{
  "norm_eps": 1e-06,
  "positions": "rope",
  "rope_fraction": 1.0,
  "qk_norm": false,
  "attn_scale": 0.125,
  "init": "normal",
  "init_std_qkv": 0.0231,
  "init_std_o": 0.0,
  "lr_mult_qkv": 0.5,
  "lr_head": 0.00618,
  "grad_clip": 1.0,
  "batch_tokens": 32768,
  "seq_len": 512,
  "doc_mask": true
}
Each number is 128 + 32 x the weight over the matrix's rms, rounded and kept within 0 to 255. Layers, rows and columns count from 0.

# layer 6 MLP gate, 1024x256, rms 0.132, rows 482-548, columns 192-223
[[122  86 159 135 109  89 143  67 140 138 125 177 157 126  52 129 102 145  62  74  79 123 102 127 139 173 113 110 146  87 129 107]
 [ 96 154 136 165  62 180  98 106 151  57 131  67 156 131 120 113 112 108 150 131 115 119 135 118  98 117 143 145 100  92  99 180]
 [ 88  99 118 163  89 141 102 130 111 152  88 132  97 115 102  52 176 207 105  76  87 136  81 102 158 224 192  59 128 160 184  99]
 [170 112 106 141 124 131 191 126 136 128 139  89 101 172  98 147 148 114 110 152  97 135  69 163  77 179 131 140 142 116 162 103]
 [101 162  58 132 114  95 126  93  80 112 117 159 115 125 104 104 115  70 127 100 131  88 146 128 140  77 169 148 142 131 127 169]
 [138 145 145 120 136 133 188 127  95 151 174 180 118 148  81 166 177 183  87 161 108  70  83 162 166 141 129  83  98 102  88 147]
 [114 128 116 147 184 185 146 107  78 154 119 163 127  87 156 134 152 156  98 144 151 142 149 146  95 144 164  98 138  39 142 108]
 [105 128 139  94 103 108 122 130 145 120 122 148 137 164 130 161 136 143 123 110 141 162 122 127 129 128 148 121 121 106 148 150]
 [123  98 151 198 109 141  88 148  63 103 122 135 154 109  73  74  96 142  92  66 128 139 124  86 130 166 112 134 105 124 145 130]
 [155  70 120 129 115 164 125 148 175 107 121 138  78 162 121 147 122 137 147 191  93  34 113 154 139 101 133 140 123 101 135 129]
 [108  85 129 149  70 116 150 111 170 114 123  66 131 198 141  95 140 181 120 104 131 167 165 184 174 146 139 120  93 142 110 125]
 [148 116 110  92 112 132 124 179 113 115  79  97 145 139 109 133 175 140 123 171 160 192 126  85 114 105 147  93 154 108 160 157]
 [147 138 163 124 150 122 166 147 139 121 101 127  86 109 114 145 109  98 194 103 138 141 108 141 137 146  92  76  84 117 139 102]
 [117 141 119 133 127  56 111 168 114 138 104 137 114 128  99 131 138 100 142 129 108 146 136 141 143  96  85  79 145 153 139 122]
 [ 97 124 139 131 139 126 123 100 135 128  92 135 149  86  76 140 132 123  83  97  77  75  95 137  91 151  69  68 100  86 109  90]
 [ 83 158  93  76 112  73  66  91 135 155  96 107 129  81 150 144  86  34 150 145 128 102 194 141  72  92 113  97  96  99  77 114]
 [103 151  76  72  89 128 116  87 175  98 157 103 108 105  98 172 189 174  81 110  93 123 120 162 106 149  75 114 104 148 127 125]
 [164 129 143  93 145 218  69 100 160 142 108 109 138 131 145  82 143 142 174  85 158  91 109 110 160 125  86 164 138 126 131 147]
 [120 103 150 112 135 113 125 137 171  89 151 106 123 164 136 109 137 135 107 149  81 100 119 157 140 165  91 157 133 182  82  96]
 [133 119 145 118 110 129 124 127 142 153 119 176  97 170  91 175 136 129  98 153 149 146  87 118 121 127 117 131 143 184  93 123]
 [168 130 134 148 100 126 131 143 136 172 134 122 105 142  60  71 108 129 103 124 141 176 159  69 136 132 156 142 119 181 119 106]
 [ 97 145 116 104 126 129 158 108 179 159 145  99 135 118 152 129 135 163 113 149 166 191 135 122 132 121 127 114 101  99 125 132]
 [181 132 150 131 192 145 137 178  69 192 182 210 115 127 100  54 153 165 163 122  68 135 124 103  98 118 115 156  77 126 136 137]
 [167 108 109  80 160 139  89  72 122 114  99 192 121 113  92  75 172 107 121 134 163  92 131 118 100 143 160 189  68 118 123 161]
 [116  79 140 197 122 121 162 138  74 102  97 129 151 115 150 208 147 120 184 102 112 103 154 127 139 137  81 129 148  83 100  59]
 [145 105  95  71 145 180  97 105 143  98 136 166 128  91 104 108 132 109 130 175 125 135 180 117 116 108 135 131  94 140  94 147]
 [182 122  86 148 114 139 112 125 126 152 232 114 144 188 128  98  95 105  83  81  69  57 190 173 130 147 132 155 197 131 120 113]
 [130 184 119 117 157 195  81 121 142 127 128  96 119 154 191  88  98 172 128  56 100 112 142 106 166 107 181 131 163 149 100 120]
 [121  52 104 125 115 120 102  86 159 106  95  70  80 194 149 113  90 117 193  94 116 143 153 121 134 160 149 131 127 142 131 112]
 [138 168 140 212 138 209 139 103 111 135 147 130 127 107 101 101 173 111 155  58 106 111 158 173 107 112 128  99  14  67 169 196]
 [137 110 166 170  79 203 160 111 105 128 157  93 102  88 110 102  82 100  78 166 124 160 103  92 117  50  86 140 133 119 152 100]
 [114 141 115 111 132 169  95 125 113 102 149 144  76 102 125 129  91 196 103 120 106 118 142 144  83 189 155  42  59 138 140 174]
 [126  62  83 117 143  77  59 141 136 107  73 182 175 124 204  97 147 107  85  85 155 108  70 184 155  96 169 112 143 184 122  86]
 [137 137 174 113 105 106 112 157 156  90 142 112 138 199  73 126 129 123 146 102 153 123 119  89 117 129 170 126 156 170 145 120]
 [129 146 154 118 154 129 122 159 123 134 130 102 129 157 107 120 112 122 115 124 155 124  89 174  84 172  79 139 125 155 153 140]
 [ 88 156 153  82  76  99 108 173 123 169  84 106  87 165  40  68  57 119 152 155 152 108 143 120  83 129  98 122 120 104 134 136]
 [141 145  86 118 104 145 150 112 165 113 117 166  69 110 106 111 113  76 175 130 166  68  93 120 115 145 150 130 132 108 143 137]
 [118 124 157  82 138  99 165 205 113 187 158 135 151 112 123 115 158  93 126 151 107 128  97 131 151  74 179 108  83 108 120 143]
 [108 123 113 160 132 130 153 175  97 183 154 154 167 130  98 153 172 150 111 123 216  81 163 109 133  94 179 159 113 132  97 152]
 [124  61 111 100 124 116  79 159  87 150 108 152 160 114 206  87  93 159 114 177  94 135  68  77 129 155 174  89 100 158 149 149]
 [169 111 100  77 138 135 113 137 135 125  99 118 120 121 151 127 115 120  74 154 128 142 151 116 109 163 115  89 210  97 213  83]
 [164 159 138 127 135 182 100 186 181 155 150 126 127 101 164  95 111 156 128 156 107 110 107 132 104 143 139 146 146 149 130 178]
 [ 92 104 126 149 151 151 136 137 165 155 175  98 104 101 153 155  88 132 103 116 121 194 147 125  87 159 114  96  85 157  81 138]
 [142 113 155 167 115 127 114 116  96 130 155 114 101 101  98 116 111 121  74 132 113 119 141 123 150 113 127 119  98 186  96 122]
 [126 106 131 135 166 255 106 134 148 124  95 173  66 158 113 156 206 125 127 225 130 164 133 127 182 127 115 148 144 146 100 187]
 [119 127 109 140 125 140  72 132 140  82 144 156  90 150 157 147 114 112 145 115  98 146 146 103  88 142 122 150 100 110 130  97]
 [215  59 110 141 134  84 145 135 114 139 146 112 110 186 161 154 106 162 141  95 113 107 139 169 107 116  64 168 138 100 112 118]
 [127 187 182 137 103 101 140 154 158 123 113 101  90 121 165 115 161 109 110 156 121 131 111 144 138 127 146  94 121 134  92 121]
 [ 55 110 136 147 112 144 143 134 125 154 111 127 122 149 135 114 169 100 133 158 116 103 138 103 113 150 147 101 106 172 145 114]
 [105 120 178  88 120 118 158 153  61  53  79 118 136 104 132 126 195 123 142 139 129  94 159 166 129 158 157 146 176 169 103 110]
 [117 199 133 153 127 104 106 114 115 135 150 126 141 121  92 113  88 125 142 132 150 145  90 128 112 132 118 191 125 124  90 143]
 [127  75 151 111  76 120 106 140 116 115 109  79 174 108  83 152 168  95 126 122 153  90 141 172 147 183 167 204  99 151 140  98]
 [174 118  36 103  96 136 123 150 153 117 124 106  97 142 161 114 134 161 175 152 100 193  85 138  88 136 111 107  54 150 108  69]
 [146 110  87 179  93 112 112 155 101 112 163 141 169 117 147 127 151 155 161 138 168 162 109 130 156 159 159 201  90 143  41  82]
 [173 148 141  87 110  61 155  82 138 195 125 157  78 217 113  88 155 175 101 147 141 106 119 143 119 138 108 126 115 117 119  88]
 [156 177 139 128 160 164 122  80 104 114  86 130 123 136  70 111  77 145 132  93  96 202 168  95 138 116 153 123 110 189 173 158]
 [153  89 156 121 127  81 160  86 220 158 164 136 141 138  78 141  66  80 196 168 130 133 104 124 121 138 189 126 154 191 117 105]
 [106 110 132 106 111 183 130  45 175  82 177 197 189 183  83 102 150  60 174 107 131  82 117 148  84 136 150  53 139 111 138  96]
 [114  98  88 122 176 116  95 223 134  92 111 135 126 135  76 102  92 146 104 163 185 105 165 145 138 148 126 154 155 113 119 166]
 [144 131 142 142  77 151 104 109 184 179 163 197  86 142 108 110 108 168 119 153 141  99 145 148 104 181 128 189 150 120 158  88]
 [170  78 139 111 186 124 126 159 103 101 119  94 151 158 101  78  94 164 157 110 153 136 123  43 148 147 164 114 114 147 135 134]
 [123 151 151  85 118 132  87 161 111 121 124 117  93 137 132 123 171 115 154 136 170 153 121 168 100 141 137 120 149 112 156 195]
 [122 164 101 205 138 133  99 156 155 112 107 179 123 160 142  85 156 152 103 114 135 193 147 135 107 128 106  81 155 102 124 139]
 [116  66 138 166  95  92 139 143  88  63 130 124  94 110 132 149 169 121  86 150 123 122 105 129 117 125 129  62 132 133  55  87]
 [ 88 110 154 166 167  88 139 217 131 147 139  95  81 161 166 159 212  94 170 138 101 122 151 129 111 191 126  63 182 144 145 117]
 [170 157  99 110 158 114 118 129 126 173 132  95 111  87 110  75 144 156 167 152 112 136 172 158 127  89 123 151 138 106 121 105]
 [126 117 129 106 120 137 114  40 103 118  96 138  97 126  27 100 100 106 105  75 105 126 175 116 121 158 121 115 114 106 122  80]]
# layer 6 MLP up, 1024x256, rms 0.127, rows 482-548, columns 192-223
[[167 116 137 120 180  97 104 110 159 128 185 163  98 135  41 154 159 143 125 160  75 104  61 136 127 119 107 103 141 105 114 140]
 [190 138 146  82 181 127 122 141 101 171 114 137  72 107 145 115  69 136 145 147  68 144 130 162 130  67 135 129 131 195 129 135]
 [141  76 102 138 126 132  36 143 108  91 147 139 163 153 171 137 169 155 130 152  92 108  84 103  98 110 165 159 107 139 152 118]
 [169  59  65 117  93 146 106 156 166 123 177 153 146 137 173 151 122 115  60 155 159 126 136  93 135 117  78 189  76 155 121  73]
 [132 103 151 138  90 143 101  78 125  90 128 151 102 144 133 113 124 192  77 141 150 163  89 144 112 149  68 140 117 142 144 106]
 [137 136 110  44 119 116 123 129 156 140 191 138  40 118 162  95 150 139 121 143  69 111 144 160 123 151 116 147 149 139 122  59]
 [128 153  88 151 146 144 143 108 100 118 151 117 183 187 125  64 149 118 101  80 104 140 100 156 108 152 136 130 133 141 111 162]
 [137 147 124 145 125 160 110 132 121 137 118 145  90 133 125 150 128 114 113 119 146 103 144 124 108 128 125 139 113 143 105 124]
 [ 99  83 122 150 224  29 129 143 165  55  58 114 103 118 142 128 178 116 167 128 124 125 165  76 169 113  80  78  97 116 165 101]
 [169 125 128 129 141  61 125 134 123 150 119 110 106 140 171 116  79 130  89 113 146 101  78 144  91 166  55 144  93 147 109 144]
 [158 136 189 175 144  84 122  99 116 145 127 117 109 110 201 198  99 143 132 131 141 109 107 158  91 149 138 140 137 139  84 106]
 [134  96 141 131  94 111 148 109 205 113 114 129  81 131 151 156 159 136 139 148 138 135  86 122 182 106 127 100 130  70 113 184]
 [112 187 100 142 138 126 118 105  92 200 164  95 112 148 172 143 102 145 145 139 117 119 160 133 153 100 147  86 143 108 174 153]
 [105 163 141 146 163 100 108 159 170 151 122 127 101 101 122  97 173 142 137 131 146 151 115  97 153  76  82  70 100 101 170 158]
 [147 218 107 113  99 101 102  67 151 146 179  89 102 106 113  56 116  63 216 174 106 104 101 137 173 141 164 157 148 118 168  47]
 [105 202 143 114 149 122 113 147 126 167 102  90 158 165 193 126  35 154 123 158 152 183 209 116 118  92 154 125 135 150 130 123]
 [119  91 109 170 112 122  83 132 126 135 140 105 165 120 154  87 170 157 133 147 126  88  65  98  94 109 110  71 132  87 213 181]
 [137 120  90 114 118 181 123 129 189 116 111 181  89 152 151 184 155 139 133 149 164  89 105  72 145 124 108 144 159 114 132 142]
 [181  68 103 131 116 182 116 160  89 154 130 184 100 215 131 130  52 201 125 157 165 175 119 218 136 184 135 131 111 212 178  53]
 [108 160 141 121 143 103 132  93 116 114  82  96 148 130 120 160  99 132 155  69 131 121 160 116 173 133 153 153 102 102 109 156]
 [226 149 169 147 183  86 132 147  69 134  78 132 151  90 123  83  87 163 178 134 145 134 134 170 113 136   6 113 187  94 131 134]
 [161  98 154  98 163 159 122 136  96  76 133 159 100 166 129 135 146 159 145 127 129 135 142 109 106  32 135 159  82 155 133 151]
 [ 98 157 114 107  73 144 133 140 143 118 129  99 108 182 158 138  71 125 174 182 110 121 142 152 200  86  98  89  73 115 151 159]
 [107 134 113 108  93  84  88 131 171 163 109 156 127 148  83 120 192 125 120 194  95 158 103 148 138  80 130 114 144 187 150 133]
 [105  94 123 199 181  89  82 117 124 133  95 197  84 135 110 166 174 139 129  94 116 117 182 115 200 112 132 126 159 142 178 131]
 [121 113 113 140 141 128 142  94 123  93 163  72 147 104  92 142 140 120 115 116 168 151 102 139  76  80 127 129 119 139 155  63]
 [ 55 156 140 145  87  92 112 102 115 184 174 124 127  88  30 141  74 126 177 124 169  88 167 150 116 119 173 117 153 136 154 137]
 [137 143 109 101 157 107 179 189 105 127 125 154 146 157 199 116 169  98 131 142 181 129 176 190 151 121 149 183 144 143 161 159]
 [160 144 131 125  68  28  75 104 131  39 120  89 127 193 150 138 175 158 152 174  74 165 176 136 155 121 100  86  95 182 156 145]
 [144  66  59 167  86 160 115 117 159 173 141 146  59 105  95 109 171 197 147 135  92 143  96 115 140 153 114 151 154 127 109  65]
 [167 121 153 188 152 168 132 136 106 122 149 133 129  95  94 162 168 140 159  44  76 128 113 137 122 132 109 109 139 179 149 121]
 [114 147  98 100 142 202 131 180 143 133 122  97  91 102 195 156 109 109 129 196 143  87  61 144 114 124 176  92  71 140 185 129]
 [127 150  88 123  85 120 154 127 165 144 120 108 170 143 153  87 150 124 180 115 152 133 131 123 166  98 143 131 121 152  89  84]
 [105 130 114 153  39 145  91 107 132  93 126 166 146 158 127 142 171 107 149 110 106 156 135 145  88 131 124 175 156 135 123 131]
 [152  91 132 109 124 139 139 131 148 150 105 138  82 159 131  66 117 100 168 150 133 123 151 119 120 162 133  95 149 131 100 143]
 [113 104 140  79 130 107 131  94 134  53 136 140 140 116  98 165 112 165 149  86 137 116  77 171  79 112 124  97  80  70 107 152]
 [146 146  78 119  65 141 159 145 144 168 116 167  79 129 121 164 159 172 148 122  86 150  67 104 148 140 112 118 148 155 185 127]
 [142 103 133  47 127 151  79  82 134 129 130 137 151 169 147 158 145 153 160  48 174 157 147 185 135 104 132 146 134 131 110 106]
 [127 111  87 165 125 119 121 173 135 136 120 118 124 168  55  94 134 127 137 150 169 104 102 172 126 133 207  92 171 154 153  89]
 [131 122 143 190  90 158 161  89 177 163 139 144 153 197 150 147  86 119 154 121 119  92 157  92 136 102 195 156  66 135  86 116]
 [130 140 136 110 124 142 109 127 168 143 118 122 125 120 128 105 133 134 118 127 158 108 128 101 130 147 126 130 169 112 183 141]
 [184 169 161 139 152 121 150  79  90  61 152 139 150  83 102 145 187  79 135 112 152 106 136 107 105 108 131 120 129 158  73 124]
 [103  79 129  99 166  82 103 114 172 141 169 134 109 192 133 116 124 151 109 136 128 204 198 132  97 100 168 170 153 146  93  98]
 [150 137 175 109 139 119 136 134 188 116 110 144 179 153  95 117 114 122 163  48 130 120 126 127  50 125 182 114  97 166  82 141]
 [189 181 108  82 130 123 185  80 163 133  99 171 126 145 132 134 135 101 146 134 138 109 138  99  68 140  94 127 207 168 141 133]
 [108  87 136 122 151 119 134  75 120 113 136 100 158 149 140  97  73 190 125 118  50  91 157 127 117  74  61 203 102 117 146  81]
 [104 134  85 121 121 139 179 149  45  70  96 138 196 115 126 167 105 157 133  95  99 159 123 134 144 103  70 165 131 168 121 103]
 [117 103  88 100 139 127 100 137 162  93 131 113 131 159 166 129 116 131 102  97 168 155 161 154 147 139 137 137  86 137 137 140]
 [101 126 138 103 122 131 126 136 123 141 140 148 131 166 122 185 103 135 133 111 160 167 132 171 167 155  98 151 131 119 135 144]
 [ 85 177 154 100  38 149 105  94 125 142  90  84 155 124 156 115  86  97 106 182 139 118 102  53 128 120 126 142 148 141 119 134]
 [112 136 122 135 134 136 106 125 110 116 146 156 107 123 104  88 104 117 192 161 116  88  79 103 130  97 104 102 150 141 118 179]
 [140 139 147 125 125 137 184 174 139 124 138 110 119 131  99 152 141  95 127 123 184 131 123 184 165 155 142 187 108 129  96  86]
 [132 103 163 146  78 132 110 128  40 132  82 148 129 100  96  69 168 117 102 160 141  28  89 132  94  88 137 111 175 152 117  80]
 [182 196 147 165 198 141 163 111 100  87 111 121  99 161 197 113 111 118 122 104 134 136 123 108 124 169  89 143 124 126 104 106]
 [124 195 131  97 141  86  69  91 152  46 165 137 132 159 135 128  63 137 134  75 157 138 156  72  90  78 107  82 175 111 151 134]
 [157  47 169 124 220 135 104 100 106 142 111 152 178 103 106 155 163 125 156 166 141  76 183 110  84 179 100 115 134 133 122  94]
 [179 118 143 141 136 104 163 114 168 156 202 112 103 147 166 107 121 128 158 116 157 149 145  94 103 154 145 136 111 130 111 154]
 [ 65 108 146 144 124 228  92 146 120  81 132 137 154 106 161 177  82 148 158 163 192 136 180 151 151 102 125 101 137 163 158 113]
 [100 153 171  97 128  89  92 136 172 127 151 108  81 200 121 156 171 154  62 112 189 128 137 126  69  97 135 127 173 190 166 142]
 [ 81 104 119 131 153 125  81  94 127 104 157 137 141 103 114 201 125 137 127 138 118 111  94  98 148  79 171 223 112  92  94 124]
 [129 134 169 136  95 123 154  98  92  73 161 166 139 163 174  93 126 151 124 138  93 128 121 112  90  65 202 153  97 229 126 135]
 [103 122 148 151 128 190 156 132  99 113 132 112  92 125 166  97 161 146 149 129 167 101 109 149 174 154 174 142  98 177 131 187]
 [130 141 155 109 167  97 103  89  95 152 111  71 153 166 153  73  82 123 205 120 164 111 124  66 144  99 146 173 173  65 103 110]
 [137 138 151 192 125 135 139  96  86  99 105 123 117 108  95 143 140  92  63  74 165 106  68 137 104 179 147 118 110 103 141  90]
 [136 117 161 120  92 149 182 112 193 109  82 137 124 146 153 112  75 132  88 144  69 140  70 117 109 143  86 108 147  73 153  58]
 [ 98 117 105  68 100  60 102 179  97 138  84 114 183  79 144 127 113 121 100  95 103 141 171 171 113  83 104 165 193 124  71  75]
 [ 83 117  66 173  58  80 140 108 171 115 157 105 119  61 156 101 130  69 167 160 142 138 192 177 172  81  76 155  99 137 131  99]]
# layer 6 MLP down (transposed), 1024x256, rms 0.031, rows 482-547, columns 192-223
[[115 122  97  86  62 145 158 105 120 131 115 191 109 107 104 142 131 116 133 147 130 162 171 125 161 134 174 145 142 113 148 141]
 [157 127 122 117 180 135 119  38  84  77  49  78 167  85 196 108 105 108 171 155 177 140 118 131  92  70  85  98 172 202 129 108]
 [129 127 120 107 110 165 255 178  93 132 136 125  75 124 145  52  79 127 154  99  72 148 100 118 121 132 116  98 150 127  50 115]
 [135 184  99  59 121 107  63 126 102 200 113 129 116 118 158  95 172 255  80 133 138 199 147  92 139 111 119 149 130 147 209 113]
 [152 145 123 129 140 120 129 156 141 122 147 121 134 118 138  96 149 133 116 201 109  89 152  81 151 136 187 153  89 164 127 145]
 [113  76 161 149 136  73 126 118 106 106 121 145 125 152  95 129 164 112 137  87 109 130 119 152 192 153 145  97 167 163 105 130]
 [149  77 157 109 116 116 158 135  80 165 119 109 127 124 135 163 136  79 109 122 108 146 146  86  86  98 178 155 117 216 115 117]
 [129 116 126 124 122 101 152 121  99 113 116 145 137 145 160 153 120 100 115 129 120 120 137 136 113 134 124 153 146 156 126 155]
 [143 132 122 144 131 167 173  93 135 105  53  94 159 122 153 115 141 174 132 143 144  79  60 121 145  74  84 119 150 143  94 133]
 [122 116 119  99 135 179 110  89 181  64 191 137 115 138 152 164  91  99 123  68 185 134 172 153  87 171 100 131 139 193 152 125]
 [ 78  86  70  89 126 142 126  35 154  36  80 118 121 115 154  64 162 114 165 123 106  90 155  87 189 189 108 173 146 130 194 133]
 [ 70  85 151 153 125 148 140  42 128 133 133 120 176 142 109 124 155 110 116 158  70 139 166  97 147  65 163 122 128 138 181 180]
 [104 197  99 152 135 172 107 112  86 177 148 146 107 113 121 177 119 157 117 132 172 183 137 188 150  98  88 106 149 126 180 117]
 [124 172 124 189 101  70 139 130 131 146 146 121 115 117 100  77  86 136 131 170 149 112 171 122 125 117 123 185 153 197 153 106]
 [134 170 125 155 111 113 151 111 142 107 108 142 148  93  60 191  97 143 121  89 119 128 157  99 145 142  73  61 115  79 151 138]
 [119  58 127  81 125 154 155 151 100 150 148 103  79 161 189  87 119 161 157 121  78  96 127 110 168 131 106  94 106  72  82 141]
 [112 157 119 139  45 207 164 185 190 111 110  71  66 137 171 129  56 152 151 136 138 100 154 150  73  96 175 137 148 130 128 152]
 [154 159 155 128 148 109 141 103 150 124 132  76 138 102  44 170 187 117 168 176 124 118  58 101 100 101  93  96 112 151 113  92]
 [100 156 136 172 108 140 181 135 178 146 240 136 117 157  86 141  91 126 172  87 128  93 165 109 131 102 150 152 147 184 112  90]
 [ 76 163 135 108 113 137 113  99 142 137 126 134 117 149 149  89 124 137  80 104 111 100 126 102 132 138 185  89 142 167 127 134]
 [150 125 113 179 115 129 156  68  57 120 129 169 129 104  53 159  92  81 140 174 125 162  56 139 112 140 147 181  90 149 136 110]
 [112  93 161  83 135  73 168 177 123  80 155 146 139 172 114 143 196  97 148  49 130  82 105  90 140 168 165 136 137 112  65 112]
 [136  94 122 178 157  66 156 148  95 152  99 217 132  80 127 125 185 148 143 118 123  97 164 164 100 109 158 181  85 102 138 128]
 [105 172  78 147 113 138 101 114  96 132 101  91 185 105  87 140 100  53  78 101  95 219  83 198  95 152  67  91 103 138 101 121]
 [148 122 141  63 175 133 164  75 123 140 102 146 126 101 173 161 137  77 101 114 155  99 120 179  78 164 143 105 162 105 138 145]
 [148 103 137 148 171 143  98 116 138 113 127 156  86 138 167  87 114 136 177 108 115  97 112 148 160 123 175 184 128 158 133 114]
 [117  99 153 150  75 127 138 109 132 119 100 150 170 152 191 100 158 192  94 134 144 194 195  72 144 146 190 156 134 141 153 202]
 [177 116 141 135 155 179 134 102 168  90 114 122  88 189  99 118  99 122 140 114  98  59  99 107 137 116 169 161 118 118  96 133]
 [128  96 136  99 105 153  53  76 175 133 160  86 161 157 131 153  95 163 162 148 119 126 132  92 170 121 107 164  88 139 128 115]
 [104 114  61 180  80 145 143 131  85 128 140 121 140 149 141 137 154 158 161 128 142 136 115  70 181 110 128  73 104 138 163 146]
 [120 137  98 222 146 102  84 114 140 139 110 130 194 144 100 148 165 112  98 127 180 150 121 134 140 179 119 162  99 121 114 132]
 [ 74 105 107 115 206  96 145 120 155 113 115 128 142 168 141 179 130 106 191 124 125 101 163 168 110 146  83 210 138 122 100  84]
 [ 83 173 174 161 128 112 171  97 120  74  91  88  18 112 104  78  71 122 100 137 103  95 116 110  28 143 100 180  99 120  96 191]
 [173 115 131 145 145 181 136 138 111 138 160  96 121 116 100 153 134  95 138 159 151 130 141  74 187 106 130 136 136 115  98 151]
 [ 64 103 165 161 157 131 100 144  49 151 150 125 149 168 156 118 151 163 134 116 118 121 117  85 125 148 108 161 149 178 123 131]
 [144 143 114 154 154 159 151 130 167  88  81  94 127 110 124 132 116 169  78  95 152 111 145 128 105 115 177 196 136 172 124  66]
 [127 152 114 112 125 129 142 141 138  88 175 146 154  99 127 155 119 122 110 102 143 163 105 104 145 178 134 132 132  66 124 145]
 [127  89 110 129  74  88 144 146 129 134 131 125  82  99 180 132 134 129  87 152 108  86  79 104 109 118 190 129 162 119 130 124]
 [126 134 155 157 115 184 128  70  69 203 151 158 143  89 136 188 118  95 131 136 179  94 167 108 141 112 128 100  90  97  65 102]
 [105 178 121 161 143 167 107 114 130 103  83  74 189 147 109 150 132 211 145 169  93 144  93 127 117 119  87 130  97 140  88 152]
 [136 162 143 120 162  65 162  89 121 132 135 100 143 140 125 125 119 135 148 149 135 119 119 135 161 135 169 138 154 171 123 125]
 [154 151 136 171 140 114  93 156 157 174 128  80 133 183 165  66  87 207  60 132 135  90 128 138 144 183 125 165 133 180 177  95]
 [123 184 145 113 141 112 159  88 211  92 129 175 136 128 132  84  89  86 103 102 158 145 126 109 115 125 109  84  98 130 190 136]
 [143  81 149 109 124 107 106 112  90  86 135  80 146 136 123 182 121 146 134  90 139 136 101 173 168 115 108 111 125 137  99 136]
 [115 136 129 142 134 114 154 160 152  94 147  89 136 107 152 189  77 159 129 122 155  93  65 111 114 132 144 132 105 107 117 130]
 [ 96 112 129  92  90  96 119 170 149 109 110 108  91 133 124 120 112 158 136 126 114 163 156 142 140 171 146 102 109 101 145 182]
 [128 166 106  90 176 125 138 105  94 192 171  98 207 133 120 163 157  80 116  88 130 191 125  73 173 111 189 154 108 181 102 132]
 [111 166 152 113 135 123 137 148 124 122 136 114 129  99 145 119 115  99 142 162 108 179 183 121 121 107 120  95 140 118 102  97]
 [138 116 156 123 112 162 131 182 141  87 131 159 161 107 122  72 146 109 145 135 110 161 127 122 143 147 121 147 111 158 154 165]
 [134 160 163 164 179  87 142 163 192 160 160 142 105  87  96 179  58 151 106 152 140 163 125  92 141  99 121  68  54 121 157 172]
 [169 128  79 122 137 146 124 147 108  82 137 107 138 126 153 119 128 161 128 151 119  83 167 138 112 177 115  42  52 113 135 115]
 [146 123 135 149 137 115 121 125  13 103 126 116 136 130 188 114 123 123  96 160 218 148 118 121 113  89 126  98 171  77 163 160]
 [113 168 162 104 194 121 161 181 107 123  79  97 140 136 176 149 153  76  88 187 147 130  74  75 210 158  73 136 185  96 166 128]
 [107 105 104 114 124 133 152 158 128  82 186 118  83 170 134 117 124  81 147 129 136 130 162  92 125 103 156 171 118  72  72 163]
 [166  61 167 137 122 208 185 146 163 139 127 182 180 120 108  72 147 136 129 117  46 167 113  96 127 186 140  88 104 147  78 152]
 [160 137 149 110 133 125 155 205  81  85  89 121 157  77 148 117 117  90 149 140 200 213 133 125 151  99 107 118 105 107 149 193]
 [126 158 118 136 125  59 169 109 110 119 138 175 155 107 160 151 142 111 127 153 123 144 153 201 157  50 144 141 111 102  67 143]
 [107 136 144 105 157  77 124 187  67 125 124 110  87 133 162 201 115 118 118 109 125 199  81 169 142 138 109  97 138 118 136 112]
 [ 97 173 156  76 142 153 135 125  90  93 133 190 162  42 151  57 145  91 218 152 101 131 119 203 149 130 192  77 145 104 124 109]
 [148 102 119 160 115 133 115 118 127 124 137 163  94 127 150 171 147 135  99 171 117  79 149 157 123 214  77  88  59 182 139 109]
 [135 197 154 195 172 115 111  97  98 100 123 177 145 111 134 128 112 119 140  93 122 106 143 155 159  92 134 135 139 126 147 150]
 [130 186 111 111  84  88 208 139 197 112 212 134 147 131 105  88 132  96 122  68 127  85 162 121 131 120  82 152 113 153 103 138]
 [183  84 154 195  95 126 161 166 162 148 119 151 131 175 108 134  82 144 146 139 113 131 137 162 133 143 129 170 158 103 154 146]
 [154 116 138 120 108 137 122 159 110 132 100 128  46 128 149 115 135 136 132 142 115 113  84 133 105 162 126 115 168 134  90  73]
 [152 112 129 149 151 104 125 166 161  85 102 136 157 151  70 131 197 159 158 108 221  90 107 148 127 127 173 151  91  68  84 110]
 [131 170 109 139 187 144 153  38 161 117 175 123 139 118 105  72 125 134 102 147 132 136 160 147 156  95  82 104 124 158 107 143]]